config.yaml
n_layer: 11
d_model: 256
n_head: 2
n_kv_head: 1
head_dim: 128
d_mlp: 1024
vocab_size: 2048
activation: "swiglu"
norm: "rmsnorm"
norm_place: "pre"
norm_eps: 1e-05
positions: "rope"
rope_base: 10000.0
rope_fraction: 1.0
qk_norm: false
attn_scale: 0.0884
bias: "qkv"
tie_embeddings: true
parallel_block: false
init: "orth"
init_std_qkv: 0.03
init_std_o: 0.0
init_std_up: 0.03
init_std_down: 0.0
optimizer: "adamw"
lr: 0.00127
beta1: 0.9
beta2: 0.98
weight_decay: 0.1
lr_head: 0.00516
grad_clip: 1.0
warmup_steps: 257
schedule: "wsd"
decay_fraction: 1.0
decay_shape: "linear"
final_lr_fraction: 0.0
batch_tokens: 65536
seq_len: 512
doc_mask: true
train_tokens: 397100000
steps: 6060
dataset: "wikipedia_en"
Each number is 50 + 15 x the weight over its row's rms, rounded and kept within 0 to 99. Layers, rows and columns count from 0. The size before them is the row's rms in percent of the matrix's.

# layer 7 MLP gate, 1024x256, rms 0.0572, rows 332-368, columns 128-191
106:38 48 25 45 64 66 61 48 30 44 46 40 73 75 43 77 48 43 34 55 58 63 49 62 58 47 68 75 68 45 79 57 62 41 91 55 58 42 46 55 35 25 47 73 44 47 47 32 35 54 58 78 32 69 57 42 44 56 75 73 38 40 66 65
105:38 67 37 65 55 43 50 55 38 49 36 56 75 46 60 43 66 56 25 47 67 35 43 43 37 51 62 42 25 60 68 36 48 42 58 64 39 61 57 78 33 23 41 58 62 13 52 68 45 33 35 45 29 75 45 34 42 31 49 48 63 50 74 55
097:62 43 51 76 53 26 64 59 63 44 54 30 60 57 42 14 75 55 40 65 42 33 35 36 62 15 76 27 63 54 66 33 25 35 62 37 37 60 48 32 47 65 54 62 26 41 45 57 76 42 62 42 51 62 78 30 76 39 83 47 83 54 46 68
099:28 33 41 53 51 77 47 37 62 55 69 44 66 61 46 41 69 52 80 55 60 24 42 52 32 63 52 46 61 78 37 35 38 26 66 42 78 27 59 59 12 64 62 57 29 66 41 50 61 78 85 55 44 50 56 45 67 39 72 51 70 43 33 58
103:49 44 31 52 41 63 31 39 17 82 68 40 88 49 69 37 63 58 19 50 77 49 64 19 51 80 66 70 44 71 66 62 47 56 38 57 59 34 44 52 32 56 56 37 52 57 41 28 50 70 67 58 47 58 74 59 60 40 72 43 47 46 62 39
109:77 71 56 75 28 56 57 65 41 38 48 28 56 47 64 18 62 59 42 52 70 62 46 34 54 56 36 42 35 58 75 55 46 64 60 66 56 44 89 84 57 43 39 67 49 57 61 59 25 62 46 49 50 46 53 28 53 27 56 56 28 33 51 58
099:70 44 39 53 33 33 61 64 26 59 57 71 55 38 52 69 57 46 24 49 39 47 49 64 31 56 39 50 44 57 85 39 38 42 54 53 56 39 65 54 66 53 48 63 23 18 19 50 51 64 64 39 70 33 58 53 56 62 48 60 26 53 46 27
097:27 43 35 74 50 26 93 60 65 51 28 42 50 78 25 33 49 33 39 62 32 42 50 56 67 47 41 33 54 69 50 64 65 67 29 47 69 55 43 45 10 62 13 36 55 38 44 44 47 46 70 74 70 54 70 40 62 50 44 46 49 53 44 30
096:55 59 63 40 61 58 80 32 26 64 43 52 67 39 36 34 61 14 40 45 54 51 46 56 48 45 90 33 40 67 49 67 66 38 37 66 41 72 46 37 63 44 53 57 46 43 46 60 70 38 56 69 64 52 73 43 36 41 53 63 36 31 41 48
102:50 26 54 42 12 72 53 61 49 61 48 42 27 69 29 40 34 41 36 40 66 74 35 46 53 51 59 54 59 41 48 68 37 78 52 37 64 52 53 62 61 58 35 67 59 63 63 63 52 29 18 52 60 75 49 43 31 48 47 66 31 40 47 41
094:50 43 39 33 58 29 61 55 16 55 54 55 41 62 71 51 63 46 68 29 40 60 26 47 52 52 61 60 47 64 62 69 41 53 52 38 63 21 44 46 59 17 45 55 74 37 41 46 37 41 60 37 16 36 49 55 57 54 62 44 55 70 47 50
106:49 51 55 48 55 71 68 61 46 58 57 63 28 36 64 50 65 45 59 24 75 63 45 42 46 67 42 49 39 48 55 84 39 49 37 49 50 70 78 33 53 50 54 30 36 46 56 58 69 44 46 54 54 57 69 37 53 67 88 44 53 34 53 40
105:50 39 62 57 48 47 75 69 29 58 48 53 61 60 68 39 39 56 31 25 57 38 38 52 47 27 37 49 43 34 48 72 69 64 44 37 56 61 55 51 53 39 70 52 61 39 48 65 31 26 76 38 42 76 66 37 49 57 56 69 38 42 40 79
098:73 54 24 61 30 38 09 38 38 33 27 29 69 36 60 33 49 61 63 60 44 54 89 76 40 67 57 24 24 37 50 52 42 65 77 30 50 61 28 35 42 42 46 48 55 62 48 51 57 64 52 58 40 56 78 21 40 47 77 26 33 50 29 51
100:66 32 34 65 77 52 34 58 43 52 35 60 55 58 46 37 49 50 43 40 68 50 47 44 38 71 34 50 38 61 71 67 46 35 56 40 82 65 62 73 59 52 38 74 49 41 81 55 56 48 70 57 32 62 14 45 33 51 23 63 33 55 51 51
106:63 51 42 58 52 78 64 52 47 57 28 30 42 66 59 39 28 60 51 73 00 68 45 42 58 55 40 58 73 50 58 64 67 43 40 33 49 77 62 39 61 46 49 54 70 42 25 40 36 36 51 35 39 57 69 13 66 43 56 83 67 51 61 44
103:49 64 46 34 57 65 75 47 39 43 58 47 56 59 44 59 39 49 49 47 43 69 40 45 50 49 37 38 18 52 67 73 48 23 54 56 65 52 63 76 37 37 35 55 47 44 30 57 15 42 63 31 55 40 79 38 58 60 38 64 29 37 51 35
098:87 50 49 68 34 52 63 56 57 59 59 46 65 48 64 28 42 41 42 28 55 55 24 70 41 68 24 60 61 51 58 55 61 47 55 41 54 37 54 62 51 50 19 33 50 19 65 73 41 63 45 64 53 67 64 53 65 73 52 60 38 54 51 32
098:43 38 50 53 51 54 51 56 48 50 48 49 85 65 50 67 72 32 46 48 81 53 31 45 50 69 32 46 18 57 71 54 46 41 60 51 48 51 49 64 40 67 55 65 64 44 68 74 51 55 47 54 34 41 51 39 65 44 61 76 18 37 88 46
097:57 51 44 52 65 34 38 58 44 18 25 40 71 44 39 09 57 60 28 35 51 31 37 58 51 41 34 61 32 16 38 88 45 42 39 53 22 27 31 62 47 38 28 41 49 64 32 35 48 30 19 58 48 45 48 34 41 49 37 39 58 56 28 47
102:30 44 28 44 78 65 34 49 52 56 55 30 55 44 74 61 48 56 44 34 62 41 10 51 65 45 73 27 38 81 51 86 62 66 44 49 50 38 51 66 31 58 42 55 71 42 67 61 70 26 45 61 48 63 41 11 70 49 71 64 90 35 58 61
099:51 46 69 53 51 54 50 53 28 65 37 53 64 53 51 38 65 35 76 59 86 36 63 46 60 65 83 34 64 48 31 44 48 60 64 38 37 39 46 30 50 44 67 31 55 76 27 57 30 39 40 27 24 41 69 58 38 76 72 41 38 57 39 47
093:37 40 46 43 70 45 56 42 30 65 45 61 45 47 77 57 59 54 56 34 41 51 86 46 52 49 57 72 53 36 40 64 58 72 71 55 62 34 45 51 28 59 51 52 52 62 33 38 74 47 67 50 44 70 17 53 41 72 35 33 43 66 59 76
101:34 54 65 31 44 57 54 70 91 56 54 36 19 67 55 51 43 36 64 44 61 65 67 53 29 52 61 59 44 56 15 25 64 42 68 40 75 62 53 50 56 35 46 66 56 15 48 34 35 46 56 37 41 62 62 30 20 35 48 38 84 47 45 70
096:71 51 51 44 25 43 15 43 52 28 45 54 55 57 27 47 55 36 47 46 47 61 49 25 44 41 27 52 45 67 37 52 55 17 88 25 32 32 55 76 39 26 72 57 62 54 56 49 31 38 42 62 44 54 65 63 23 34 40 56 65 58 65 67
097:59 38 54 66 37 45 50 40 48 48 39 76 55 51 43 54 60 68 85 68 33 39 47 63 58 63 56 60 52 45 55 54 30 52 48 21 78 36 56 57 23 45 37 60 43 33 40 31 20 40 34 76 72 86 39 34 58 52 50 30 59 20 30 63
098:86 44 34 57 27 51 70 37 42 55 37 48 35 20 35 46 72 49 73 45 70 58 50 33 46 48 56 65 18 37 54 58 64 28 43 62 64 56 71 49 47 24 29 55 28 51 55 42 44 54 48 64 56 63 48 44 58 55 59 56 65 62 57 38
107:50 39 45 70 50 48 29 53 75 45 45 28 58 38 33 50 60 73 73 36 59 31 39 67 53 53 55 57 54 70 73 81 60 46 46 60 57 36 67 65 44 34 72 40 75 35 35 40 30 81 41 39 38 60 35 43 37 37 48 18 48 60 38 66
099:70 56 49 55 49 51 42 44 50 61 48 34 55 72 43 76 68 34 57 61 75 76 40 44 64 70 39 54 50 58 79 69 40 44 58 63 31 68 25 35 57 39 22 44 70 48 56 22 51 20 63 69 42 30 70 63 36 48 73 46 40 36 60 38
107:61 62 28 62 72 35 51 45 30 65 53 60 64 30 56 53 89 36 48 47 65 47 54 86 64 39 44 63 37 46 52 58 35 61 59 37 52 45 28 62 40 64 59 46 69 60 67 48 34 40 46 60 37 54 68 34 44 49 67 46 76 39 62 39
109:53 61 17 13 40 51 68 26 74 30 64 53 51 42 27 53 36 67 59 38 35 44 36 50 47 23 41 56 29 56 26 28 49 45 43 38 27 42 41 56 44 56 30 69 45 49 82 38 61 54 52 57 53 61 49 29 44 56 46 43 55 16 34 43
101:39 41 43 57 79 41 80 67 46 30 72 32 35 47 39 38 72 67 60 45 57 49 35 42 28 32 32 41 57 53 43 39 28 42 63 13 53 48 40 53 48 35 58 41 70 70 66 48 32 44 47 61 53 37 74 55 38 23 75 50 64 54 51 58
104:47 54 43 29 50 40 66 36 50 47 21 70 51 26 59 39 65 53 58 37 49 55 36 80 77 65 43 49 40 78 34 59 65 26 51 55 42 25 58 19 36 29 46 53 56 44 62 54 21 59 58 32 45 62 68 45 54 43 67 60 50 54 30 43
101:40 58 66 33 64 69 65 59 42 68 21 29 64 73 57 24 42 35 50 65 59 23 20 33 61 67 74 16 78 56 29 39 52 49 53 72 55 26 47 39 62 43 39 26 49 46 51 56 42 57 62 37 42 47 60 58 51 18 57 66 30 54 51 73
104:67 36 39 68 65 76 47 14 69 57 53 47 65 55 58 39 33 53 61 45 89 51 53 73 32 65 63 51 48 77 26 70 33 51 71 50 39 41 48 41 59 39 60 43 58 64 46 71 80 88 44 35 60 53 54 42 66 57 24 77 64 51 47 30
101:45 55 63 52 51 27 54 42 76 21 72 13 59 69 47 40 42 58 30 37 41 76 81 50 64 48 53 53 43 48 62 56 24 63 40 53 59 35 43 38 42 52 54 42 39 51 66 45 41 76 61 65 46 45 46 27 54 50 55 45 40 51 62 65
101:67 51 17 39 52 37 60 39 20 53 89 34 68 55 26 63 76 65 70 43 55 44 43 76 67 42 66 39 27 63 52 57 44 48 35 48 58 27 49 71 59 42 44 59 48 68 67 51 48 44 47 36 57 36 87 39 56 44 76 51 30 67 56 38
# layer 7 MLP up, 1024x256, rms 0.056, rows 332-367, columns 128-191
099:22 44 48 61 59 33 52 39 57 51 60 37 42 32 73 50 58 45 70 57 27 60 65 43 22 38 38 71 66 23 28 61 49 50 55 34 51 63 29 61 32 85 60 56 70 71 54 57 60 47 54 57 68 47 37 59 36 57 56 49 51 38 48 49
108:71 52 53 62 62 72 32 32 75 68 49 60 41 50 63 67 51 27 52 90 43 34 52 55 47 49 56 48 70 57 87 50 60 33 53 49 38 26 50 78 74 56 46 46 67 58 44 20 41 64 38 55 24 46 79 58 12 31 54 36 58 27 46 34
100:56 38 85 49 70 36 55 02 41 50 50 68 62 45 53 15 32 83 44 45 87 32 57 28 62 66 32 54 34 24 44 47 69 58 64 26 67 61 23 54 31 56 46 49 65 64 45 31 73 17 56 40 39 38 40 47 49 44 36 71 57 66 38 72
100:29 74 66 44 48 43 57 41 23 59 29 53 33 31 45 52 61 48 29 42 54 57 52 53 66 54 54 37 47 45 66 73 47 56 41 31 56 65 42 55 64 57 81 65 80 41 44 68 57 40 35 66 73 37 52 44 72 42 63 69 47 55 43 49
102:66 55 46 42 43 60 41 40 76 62 63 57 30 58 35 47 65 32 76 34 36 57 47 62 42 32 49 43 25 60 68 20 44 65 52 52 60 53 37 47 51 42 79 81 60 40 56 55 59 59 65 60 55 69 53 67 44 05 54 70 62 57 49 60
101:47 58 65 49 60 33 51 24 54 61 59 38 42 19 25 38 75 39 60 45 41 48 51 49 52 31 26 67 57 41 47 36 18 43 41 53 57 27 51 69 71 84 63 36 47 31 52 28 53 61 32 99 69 66 47 42 47 34 46 52 77 62 66 47
100:58 56 46 62 41 66 40 47 40 69 79 51 54 41 32 49 56 43 80 59 31 46 62 45 48 75 63 62 54 30 50 22 62 74 51 49 66 62 43 44 44 81 52 77 68 48 27 28 55 33 85 50 78 50 38 57 65 69 57 68 47 23 63 49
100:77 48 60 41 57 42 65 64 33 81 26 72 55 50 32 58 37 71 45 66 42 44 50 68 33 44 11 45 38 52 47 53 56 29 49 60 36 71 60 52 45 47 41 53 54 16 40 23 70 42 45 44 82 70 48 43 63 59 40 27 74 29 99 56
101:50 43 48 63 27 51 34 51 63 71 17 44 46 48 56 57 37 31 36 50 71 23 37 70 51 14 38 54 62 73 45 37 65 50 47 47 52 54 17 37 48 39 76 38 50 63 44 61 45 51 55 36 71 45 53 49 07 36 52 37 19 49 66 60
099:59 40 67 46 37 52 37 50 67 30 36 42 69 47 43 51 48 66 37 86 32 33 54 52 49 57 45 21 50 33 41 36 29 62 45 75 39 57 42 57 71 46 43 54 47 54 43 24 17 47 30 29 55 71 50 58 36 53 37 45 29 23 50 22
095:48 30 51 71 36 65 41 35 70 39 43 46 44 71 00 48 59 66 57 31 58 44 71 66 44 69 36 50 46 65 52 82 39 42 43 41 40 58 31 66 63 61 55 33 58 70 42 48 50 49 50 36 47 45 72 40 82 43 14 47 55 55 49 29
099:24 50 45 59 63 49 61 63 55 19 43 37 43 48 48 56 67 63 64 21 56 41 18 48 44 57 36 42 52 28 59 46 38 43 49 55 50 19 37 54 38 27 52 38 27 57 81 53 47 61 71 72 33 37 58 49 70 36 38 28 53 68 59 71
102:57 52 51 59 96 65 45 52 57 51 53 45 56 30 74 52 67 81 40 53 58 28 48 49 68 55 53 69 65 36 59 37 59 40 53 54 45 28 57 70 43 52 66 58 33 51 40 48 65 46 38 70 55 49 29 34 15 45 55 20 59 40 47 44
099:41 47 55 65 50 45 30 63 65 54 50 74 50 65 41 62 56 47 49 60 39 41 51 20 61 53 62 80 45 23 11 54 54 50 24 63 46 40 51 45 72 40 52 21 35 26 34 33 19 44 52 20 44 16 22 55 47 77 49 39 40 55 52 34
100:41 51 38 28 49 50 49 63 25 43 40 43 33 43 41 09 51 41 42 66 48 20 61 60 72 46 59 75 40 43 66 51 20 49 70 39 62 51 73 36 58 38 50 41 45 57 56 23 63 43 40 63 39 52 25 69 17 48 44 38 54 33 52 39
100:57 48 43 70 74 31 53 56 52 54 61 24 40 59 49 35 21 45 27 73 60 66 55 62 49 31 43 52 64 57 53 43 62 35 36 43 47 45 42 58 45 66 36 72 25 37 51 50 55 55 38 48 77 58 61 42 47 58 45 57 79 66 36 37
105:87 44 43 53 55 58 72 61 64 59 59 49 37 71 43 18 48 54 56 19 47 57 35 60 39 34 64 52 68 56 62 42 38 43 74 61 27 75 41 46 55 47 53 57 67 27 50 57 38 31 23 54 48 62 38 67 72 60 55 40 32 55 22 80
103:45 60 86 73 64 30 18 58 42 50 34 34 34 49 99 68 71 15 42 69 76 63 51 36 62 53 46 15 47 61 36 70 45 49 34 49 63 48 60 42 43 48 48 63 45 59 55 51 58 52 96 57 38 60 51 37 61 62 86 42 41 43 41 41
097:67 50 34 33 59 48 54 37 37 48 46 69 45 58 58 17 30 75 60 30 36 63 11 66 21 53 42 30 59 64 28 58 54 54 46 36 50 32 62 67 67 45 32 47 55 47 48 51 21 57 55 37 62 91 48 34 51 65 34 40 57 38 40 63
097:46 79 37 38 64 60 57 41 50 52 67 19 61 55 47 60 60 55 60 63 23 48 72 27 52 36 64 83 33 48 39 64 46 34 79 44 54 41 49 60 59 42 54 23 47 55 47 78 38 61 77 36 27 65 50 85 36 67 61 50 36 48 50 54
102:46 07 47 70 51 48 43 23 40 57 49 43 54 62 78 56 62 36 53 39 69 60 37 26 43 34 67 36 59 52 43 36 49 47 44 52 60 23 34 66 35 52 37 27 60 37 38 89 79 73 45 84 56 30 62 40 48 61 59 63 35 72 59 57
098:57 75 63 47 81 44 55 22 64 63 47 35 34 51 18 81 33 35 44 86 39 46 76 56 59 40 39 71 64 43 88 42 50 43 39 67 42 37 36 50 53 72 61 15 79 52 51 32 39 66 75 47 41 13 60 56 42 45 71 39 65 46 64 54
097:31 21 31 46 52 58 34 61 56 45 72 35 24 34 51 65 30 51 39 22 74 51 34 60 29 56 53 54 43 42 41 37 59 24 50 41 60 67 66 54 58 45 80 60 89 39 67 67 42 34 50 58 64 32 69 49 48 50 46 90 56 32 51 55
099:32 44 24 48 41 10 78 52 43 55 82 61 48 32 74 99 34 73 56 62 67 41 36 48 52 71 66 66 58 55 60 52 20 44 40 51 43 53 38 44 39 76 48 42 65 58 58 43 55 40 53 84 45 44 52 45 47 42 54 50 54 50 50 43
097:40 40 45 47 25 89 55 59 15 34 60 45 46 56 46 54 39 63 61 40 27 32 29 43 47 41 44 44 60 59 33 36 43 45 51 54 55 51 38 64 70 72 70 32 47 61 49 77 37 52 46 68 75 50 84 52 17 51 41 63 53 49 48 58
099:49 45 37 85 76 66 82 39 24 46 61 86 26 04 45 46 30 62 50 52 37 76 69 53 54 58 44 70 70 55 35 70 63 70 52 47 71 60 44 37 34 71 37 57 40 31 35 61 48 43 48 72 38 43 50 54 45 45 79 62 43 40 41 65
096:26 57 68 45 53 51 63 57 11 64 51 56 46 65 73 74 63 45 45 58 49 38 72 52 29 51 67 47 75 42 52 20 60 82 58 17 73 75 50 50 45 51 48 66 64 59 57 07 49 75 31 55 51 21 47 61 67 42 44 49 38 46 41 43
104:61 32 58 50 76 47 36 70 47 51 31 66 62 57 62 17 38 54 59 52 67 51 55 44 59 51 47 45 40 61 44 81 50 54 65 41 70 30 68 82 68 54 43 74 27 69 37 34 55 57 66 60 47 59 75 60 49 61 37 30 60 53 50 31
097:75 57 69 32 44 55 45 80 35 45 50 41 70 55 64 84 47 60 36 30 56 47 63 61 81 58 77 44 29 36 82 61 48 29 36 49 56 62 62 40 53 79 67 58 76 58 62 70 65 49 36 37 47 37 37 51 60 70 60 41 62 36 66 55
100:77 47 49 27 22 66 57 60 28 56 53 36 46 65 72 59 53 64 51 59 30 59 65 49 79 25 60 31 61 49 57 52 60 28 29 66 66 55 52 45 48 50 65 36 53 53 52 56 53 60 71 30 35 26 53 62 30 25 61 66 31 53 55 80
099:55 07 25 85 62 49 51 53 68 53 90 26 65 56 58 65 54 48 42 44 52 31 67 58 68 29 72 38 64 45 23 69 39 44 66 39 45 36 46 62 62 43 32 40 39 59 71 55 54 38 39 44 37 51 68 47 42 38 45 38 42 42 33 75
100:39 48 56 49 51 50 45 51 76 32 48 20 46 43 45 52 37 34 35 71 48 49 61 55 85 57 36 18 31 60 49 32 78 38 47 45 62 53 56 17 67 33 80 41 42 25 81 60 48 68 41 52 48 32 51 48 27 47 83 75 54 55 28 61
099:40 54 35 32 37 38 42 54 43 67 65 36 78 51 44 52 50 60 00 46 81 68 44 33 28 32 70 26 36 63 36 49 52 34 62 87 48 50 44 52 45 62 56 51 57 28 31 67 37 37 56 42 57 29 48 39 42 48 44 58 43 62 59 56
101:60 82 25 78 49 34 35 33 70 60 48 49 47 30 52 37 50 22 55 59 36 47 58 45 29 72 31 56 60 68 61 74 50 69 50 55 52 57 37 50 43 41 27 47 27 42 27 70 59 53 43 47 35 42 63 69 66 41 27 32 53 54 49 48
105:70 79 67 48 55 64 42 48 55 45 73 45 45 52 46 70 58 67 50 28 28 76 54 39 41 83 42 14 24 28 53 32 13 22 47 58 59 66 42 48 39 61 61 37 41 39 24 83 65 18 50 55 44 45 42 63 31 45 37 42 44 77 63 45
097:28 65 61 50 45 53 40 62 67 13 36 18 42 56 41 37 24 64 22 50 30 63 48 67 61 46 54 47 66 52 40 72 41 59 56 85 35 42 44 58 72 65 74 33 50 63 55 38 46 67 40 76 57 56 65 51 50 39 71 46 48 60 54 68
# layer 7 MLP down (transposed), 1024x256, rms 0.0481, rows 332-367, columns 128-191
100:48 67 71 48 73 53 27 58 35 40 67 51 19 45 28 34 41 43 46 58 57 66 71 61 45 53 51 64 46 50 26 43 39 33 63 52 26 68 18 38 61 31 20 37 45 56 46 50 39 27 58 40 22 47 46 18 48 35 66 63 73 58 52 58
106:37 43 54 73 72 47 66 16 84 65 40 44 42 67 67 17 35 63 65 41 44 50 52 64 47 45 40 34 28 52 56 53 65 61 67 48 53 50 45 21 67 52 55 66 52 76 65 47 45 77 44 38 55 62 55 56 69 53 19 43 68 57 18 50
097:41 80 58 53 63 64 50 50 09 61 55 64 42 63 58 42 37 32 71 31 76 44 33 45 40 61 36 88 50 28 34 40 52 52 15 34 43 52 49 58 38 49 61 49 65 32 23 32 30 40 31 28 51 37 31 71 43 51 97 41 19 54 33 65
098:26 57 42 70 64 30 52 28 36 62 70 58 64 44 46 31 53 67 45 41 68 97 40 63 66 47 56 35 37 37 25 33 48 61 54 58 89 47 40 58 73 31 51 66 34 30 22 49 65 52 68 52 52 55 84 64 47 70 37 76 23 28 59 56
102:59 22 53 42 67 50 41 18 77 50 57 69 41 79 67 40 54 21 67 57 40 49 40 82 55 56 42 31 49 33 48 50 44 59 30 44 50 25 45 39 56 37 57 64 63 57 61 44 35 46 60 54 71 25 54 70 40 45 46 64 54 47 60 59
102:48 33 43 22 42 37 51 26 51 51 41 48 54 40 76 70 41 41 52 74 35 59 44 42 44 39 13 40 65 36 58 56 36 50 34 36 72 63 34 44 49 54 57 08 47 58 55 45 61 45 52 54 51 21 55 30 51 53 36 38 64 73 39 67
101:45 33 70 13 40 65 51 45 50 67 41 48 57 71 55 41 51 41 27 47 76 43 64 67 56 58 54 52 23 51 28 30 21 46 33 37 17 67 75 55 68 53 38 74 48 73 51 55 71 61 61 26 41 44 53 71 46 52 36 51 45 53 38 79
100:63 28 46 69 26 38 75 43 41 36 61 39 38 44 48 67 47 48 39 68 45 68 41 87 54 41 26 37 68 52 50 33 43 44 50 66 72 68 36 54 67 44 46 63 52 70 33 51 78 34 56 36 61 49 70 39 51 39 63 61 47 49 30 39
101:45 35 55 51 68 51 51 59 56 52 43 27 70 54 47 44 48 43 42 55 62 25 77 78 51 59 60 52 36 74 65 64 72 35 56 58 62 47 48 19 53 16 50 47 40 30 65 39 44 39 70 58 28 49 75 49 43 35 52 55 63 56 56 62
104:34 39 55 38 66 56 57 29 55 40 50 63 41 38 45 58 38 37 61 40 18 58 62 41 44 29 61 37 46 55 94 50 25 76 59 40 71 57 72 38 40 53 38 36 45 59 49 61 74 38 45 63 56 53 40 30 43 32 57 65 60 29 83 42
096:42 33 55 62 43 63 54 41 52 62 61 46 58 62 51 39 49 57 80 49 52 33 63 49 58 60 66 79 37 56 64 33 45 56 31 50 29 65 44 67 27 52 63 45 49 63 48 39 31 42 38 37 41 71 45 54 38 31 50 51 28 56 57 42
101:39 65 70 30 47 60 65 42 51 38 36 31 61 56 55 62 82 41 70 43 58 37 69 51 47 44 46 58 48 17 47 52 42 42 36 67 36 53 53 53 51 65 59 30 23 34 35 18 30 65 59 56 20 56 66 51 41 59 82 46 75 49 63 61
104:45 58 53 74 80 56 67 50 32 89 98 49 46 20 51 40 36 62 39 39 55 50 35 80 60 61 34 37 27 44 64 43 25 61 26 53 66 48 17 35 63 36 47 56 40 24 43 46 73 19 46 58 34 42 60 32 36 72 43 25 53 46 54 47
099:57 32 43 65 93 16 73 53 33 31 45 38 74 48 54 43 52 20 64 55 82 71 64 59 43 74 45 55 22 39 28 62 57 58 42 64 60 64 58 48 57 47 47 64 52 28 58 55 54 65 62 25 61 47 54 63 50 51 76 59 54 50 43 53
103:36 54 53 65 27 61 51 49 58 53 54 42 52 28 58 75 44 31 58 56 67 45 63 47 55 47 54 64 13 35 49 71 65 42 67 32 41 46 60 45 35 68 21 57 38 23 55 65 67 60 29 41 47 46 60 36 47 67 18 05 49 57 63 44
102:41 28 51 74 71 35 51 33 54 42 75 55 47 29 60 61 54 32 64 47 45 51 68 69 43 21 45 57 45 31 53 37 50 15 38 42 36 48 31 59 37 58 26 50 40 68 60 69 59 59 63 52 77 44 48 65 54 41 41 28 43 38 70 37
104:45 49 44 57 46 82 67 19 75 28 23 65 47 62 52 55 65 52 61 41 48 54 33 73 55 61 49 75 65 43 45 31 55 48 56 33 60 60 17 49 66 57 55 55 84 49 31 59 59 53 45 90 41 39 53 37 59 50 63 69 65 52 17 59
102:41 34 70 39 49 69 44 56 50 23 14 53 60 47 68 81 51 66 15 67 50 63 66 53 50 48 56 37 16 53 16 61 34 53 44 52 58 35 56 49 68 77 39 68 44 71 54 60 45 70 56 44 76 57 22 45 46 43 74 58 60 61 58 57
101:52 60 65 50 44 63 50 34 25 62 36 49 59 51 57 49 42 57 60 39 64 85 32 36 66 75 36 49 51 88 46 56 56 55 58 31 43 18 58 30 54 39 39 63 60 39 36 71 47 62 11 48 46 38 59 84 58 55 40 81 39 40 59 38
098:70 57 54 53 36 38 49 27 64 69 46 37 26 65 71 64 33 55 36 68 49 63 24 55 30 42 35 42 59 61 46 39 27 40 55 53 69 81 49 45 43 70 15 23 35 10 53 38 75 40 64 45 60 79 40 33 51 57 31 45 56 58 96 81
098:57 55 49 31 59 33 45 26 55 62 61 59 67 33 47 38 69 06 33 62 40 48 37 58 39 65 55 53 74 38 56 69 43 48 44 64 31 95 38 29 38 64 75 42 39 40 45 36 69 43 34 47 54 41 48 67 55 61 43 47 56 49 50 39
102:35 68 46 53 56 68 39 80 63 19 58 42 43 58 51 54 32 35 36 52 35 50 41 54 27 53 63 55 38 77 47 35 49 42 22 49 70 55 66 71 67 66 24 85 57 47 55 70 60 46 22 52 60 58 45 53 73 35 15 59 54 64 43 38
098:65 53 58 41 53 71 43 36 52 58 66 54 74 79 40 56 32 46 33 29 32 60 66 46 52 16 62 55 48 56 70 49 58 55 45 47 59 75 59 38 45 39 51 40 60 45 72 50 48 59 38 48 58 57 49 41 50 41 99 53 52 55 37 49
098:20 30 51 37 62 52 63 73 40 53 54 68 57 46 52 30 26 49 46 57 10 55 62 39 56 26 39 24 51 50 60 38 46 47 68 47 41 63 41 48 72 42 55 54 48 29 43 71 68 58 54 51 33 32 30 65 35 41 34 50 61 71 05 45
094:38 66 38 42 44 51 65 65 56 34 50 34 50 40 35 19 51 44 60 69 35 14 15 32 62 34 39 52 11 49 44 50 19 33 58 64 28 32 56 60 40 58 42 46 55 66 28 19 68 48 46 39 47 28 47 49 19 22 68 76 44 60 69 46
099:54 40 29 49 87 53 58 62 67 28 48 46 36 71 40 65 36 51 32 72 20 74 60 59 58 56 59 38 64 28 22 28 46 60 58 24 50 55 47 52 29 66 49 74 34 50 48 41 45 25 44 59 34 67 52 53 31 35 70 31 64 50 52 62
094:35 48 41 46 72 53 34 64 37 63 57 54 80 68 53 38 33 42 61 52 56 67 62 65 41 60 86 40 51 42 49 38 64 80 69 27 37 61 33 52 76 62 45 44 51 37 75 27 39 65 63 56 25 28 92 37 73 44 57 53 61 59 62 67
104:48 47 37 58 40 28 49 47 41 72 63 61 33 78 53 62 63 46 37 53 39 71 49 47 44 67 57 35 61 43 57 41 54 45 74 56 51 49 56 36 60 48 73 56 37 32 25 55 40 65 28 68 83 38 54 83 41 64 52 55 74 43 44 16
098:32 51 59 55 52 39 58 22 44 73 33 62 35 49 31 34 51 59 44 53 40 40 64 45 67 36 42 51 66 38 48 49 62 44 41 42 35 44 26 22 58 46 38 34 48 59 75 27 34 72 63 64 30 57 29 57 24 29 62 45 36 64 34 44
103:52 66 68 59 26 45 60 52 59 32 57 52 60 52 71 50 53 34 30 73 75 49 44 25 67 59 43 47 48 58 26 49 61 29 48 78 54 25 44 37 69 51 52 66 63 51 50 59 77 62 68 34 32 32 42 20 59 61 54 54 42 56 52 46
100:41 42 70 53 40 50 58 55 55 42 38 47 83 25 66 43 51 46 47 39 48 61 47 06 37 49 64 27 21 40 36 31 52 56 63 63 55 22 35 48 54 44 45 54 46 48 77 43 45 60 43 37 57 43 66 44 52 39 43 73 52 34 48 26
100:40 48 61 63 49 45 92 35 53 74 52 64 68 64 47 50 26 48 30 66 58 32 42 32 49 46 66 56 45 54 60 63 40 43 38 64 67 53 75 73 16 36 47 34 36 29 49 65 66 45 30 53 57 74 39 48 40 35 11 58 30 51 67 85
100:52 58 32 37 35 50 18 30 46 55 60 34 45 34 61 31 50 55 15 58 55 25 24 74 79 35 70 56 60 65 43 48 61 21 47 61 35 74 34 01 52 31 30 74 75 49 60 54 52 68 43 59 59 50 52 46 84 51 46 40 55 32 34 43
100:61 50 38 24 56 35 38 44 35 49 69 67 66 45 23 63 66 44 60 53 41 43 37 41 64 44 39 69 33 44 56 61 81 37 68 50 39 56 38 36 34 64 39 44 53 33 67 36 48 35 53 38 39 49 72 03 51 50 55 68 61 37 59 82
106:55 41 51 20 70 55 39 52 62 61 39 57 24 58 67 50 27 51 44 46 69 60 32 41 47 51 47 38 70 66 48 51 39 35 59 48 37 63 63 86 40 41 42 43 93 34 44 56 61 12 73 53 62 30 40 65 48 55 56 26 59 53 47 58
089:33 47 54 33 54 57 57 54 55 79 55 92 53 49 41 68 55 38 56 63 81 27 26 23 46 46 49 58 58 30 26 47 62 53 51 41 61 54 47 55 32 23 60 73 57 59 42 59 54 45 54 45 53 27 45 99 62 40 60 60 46 74 56 58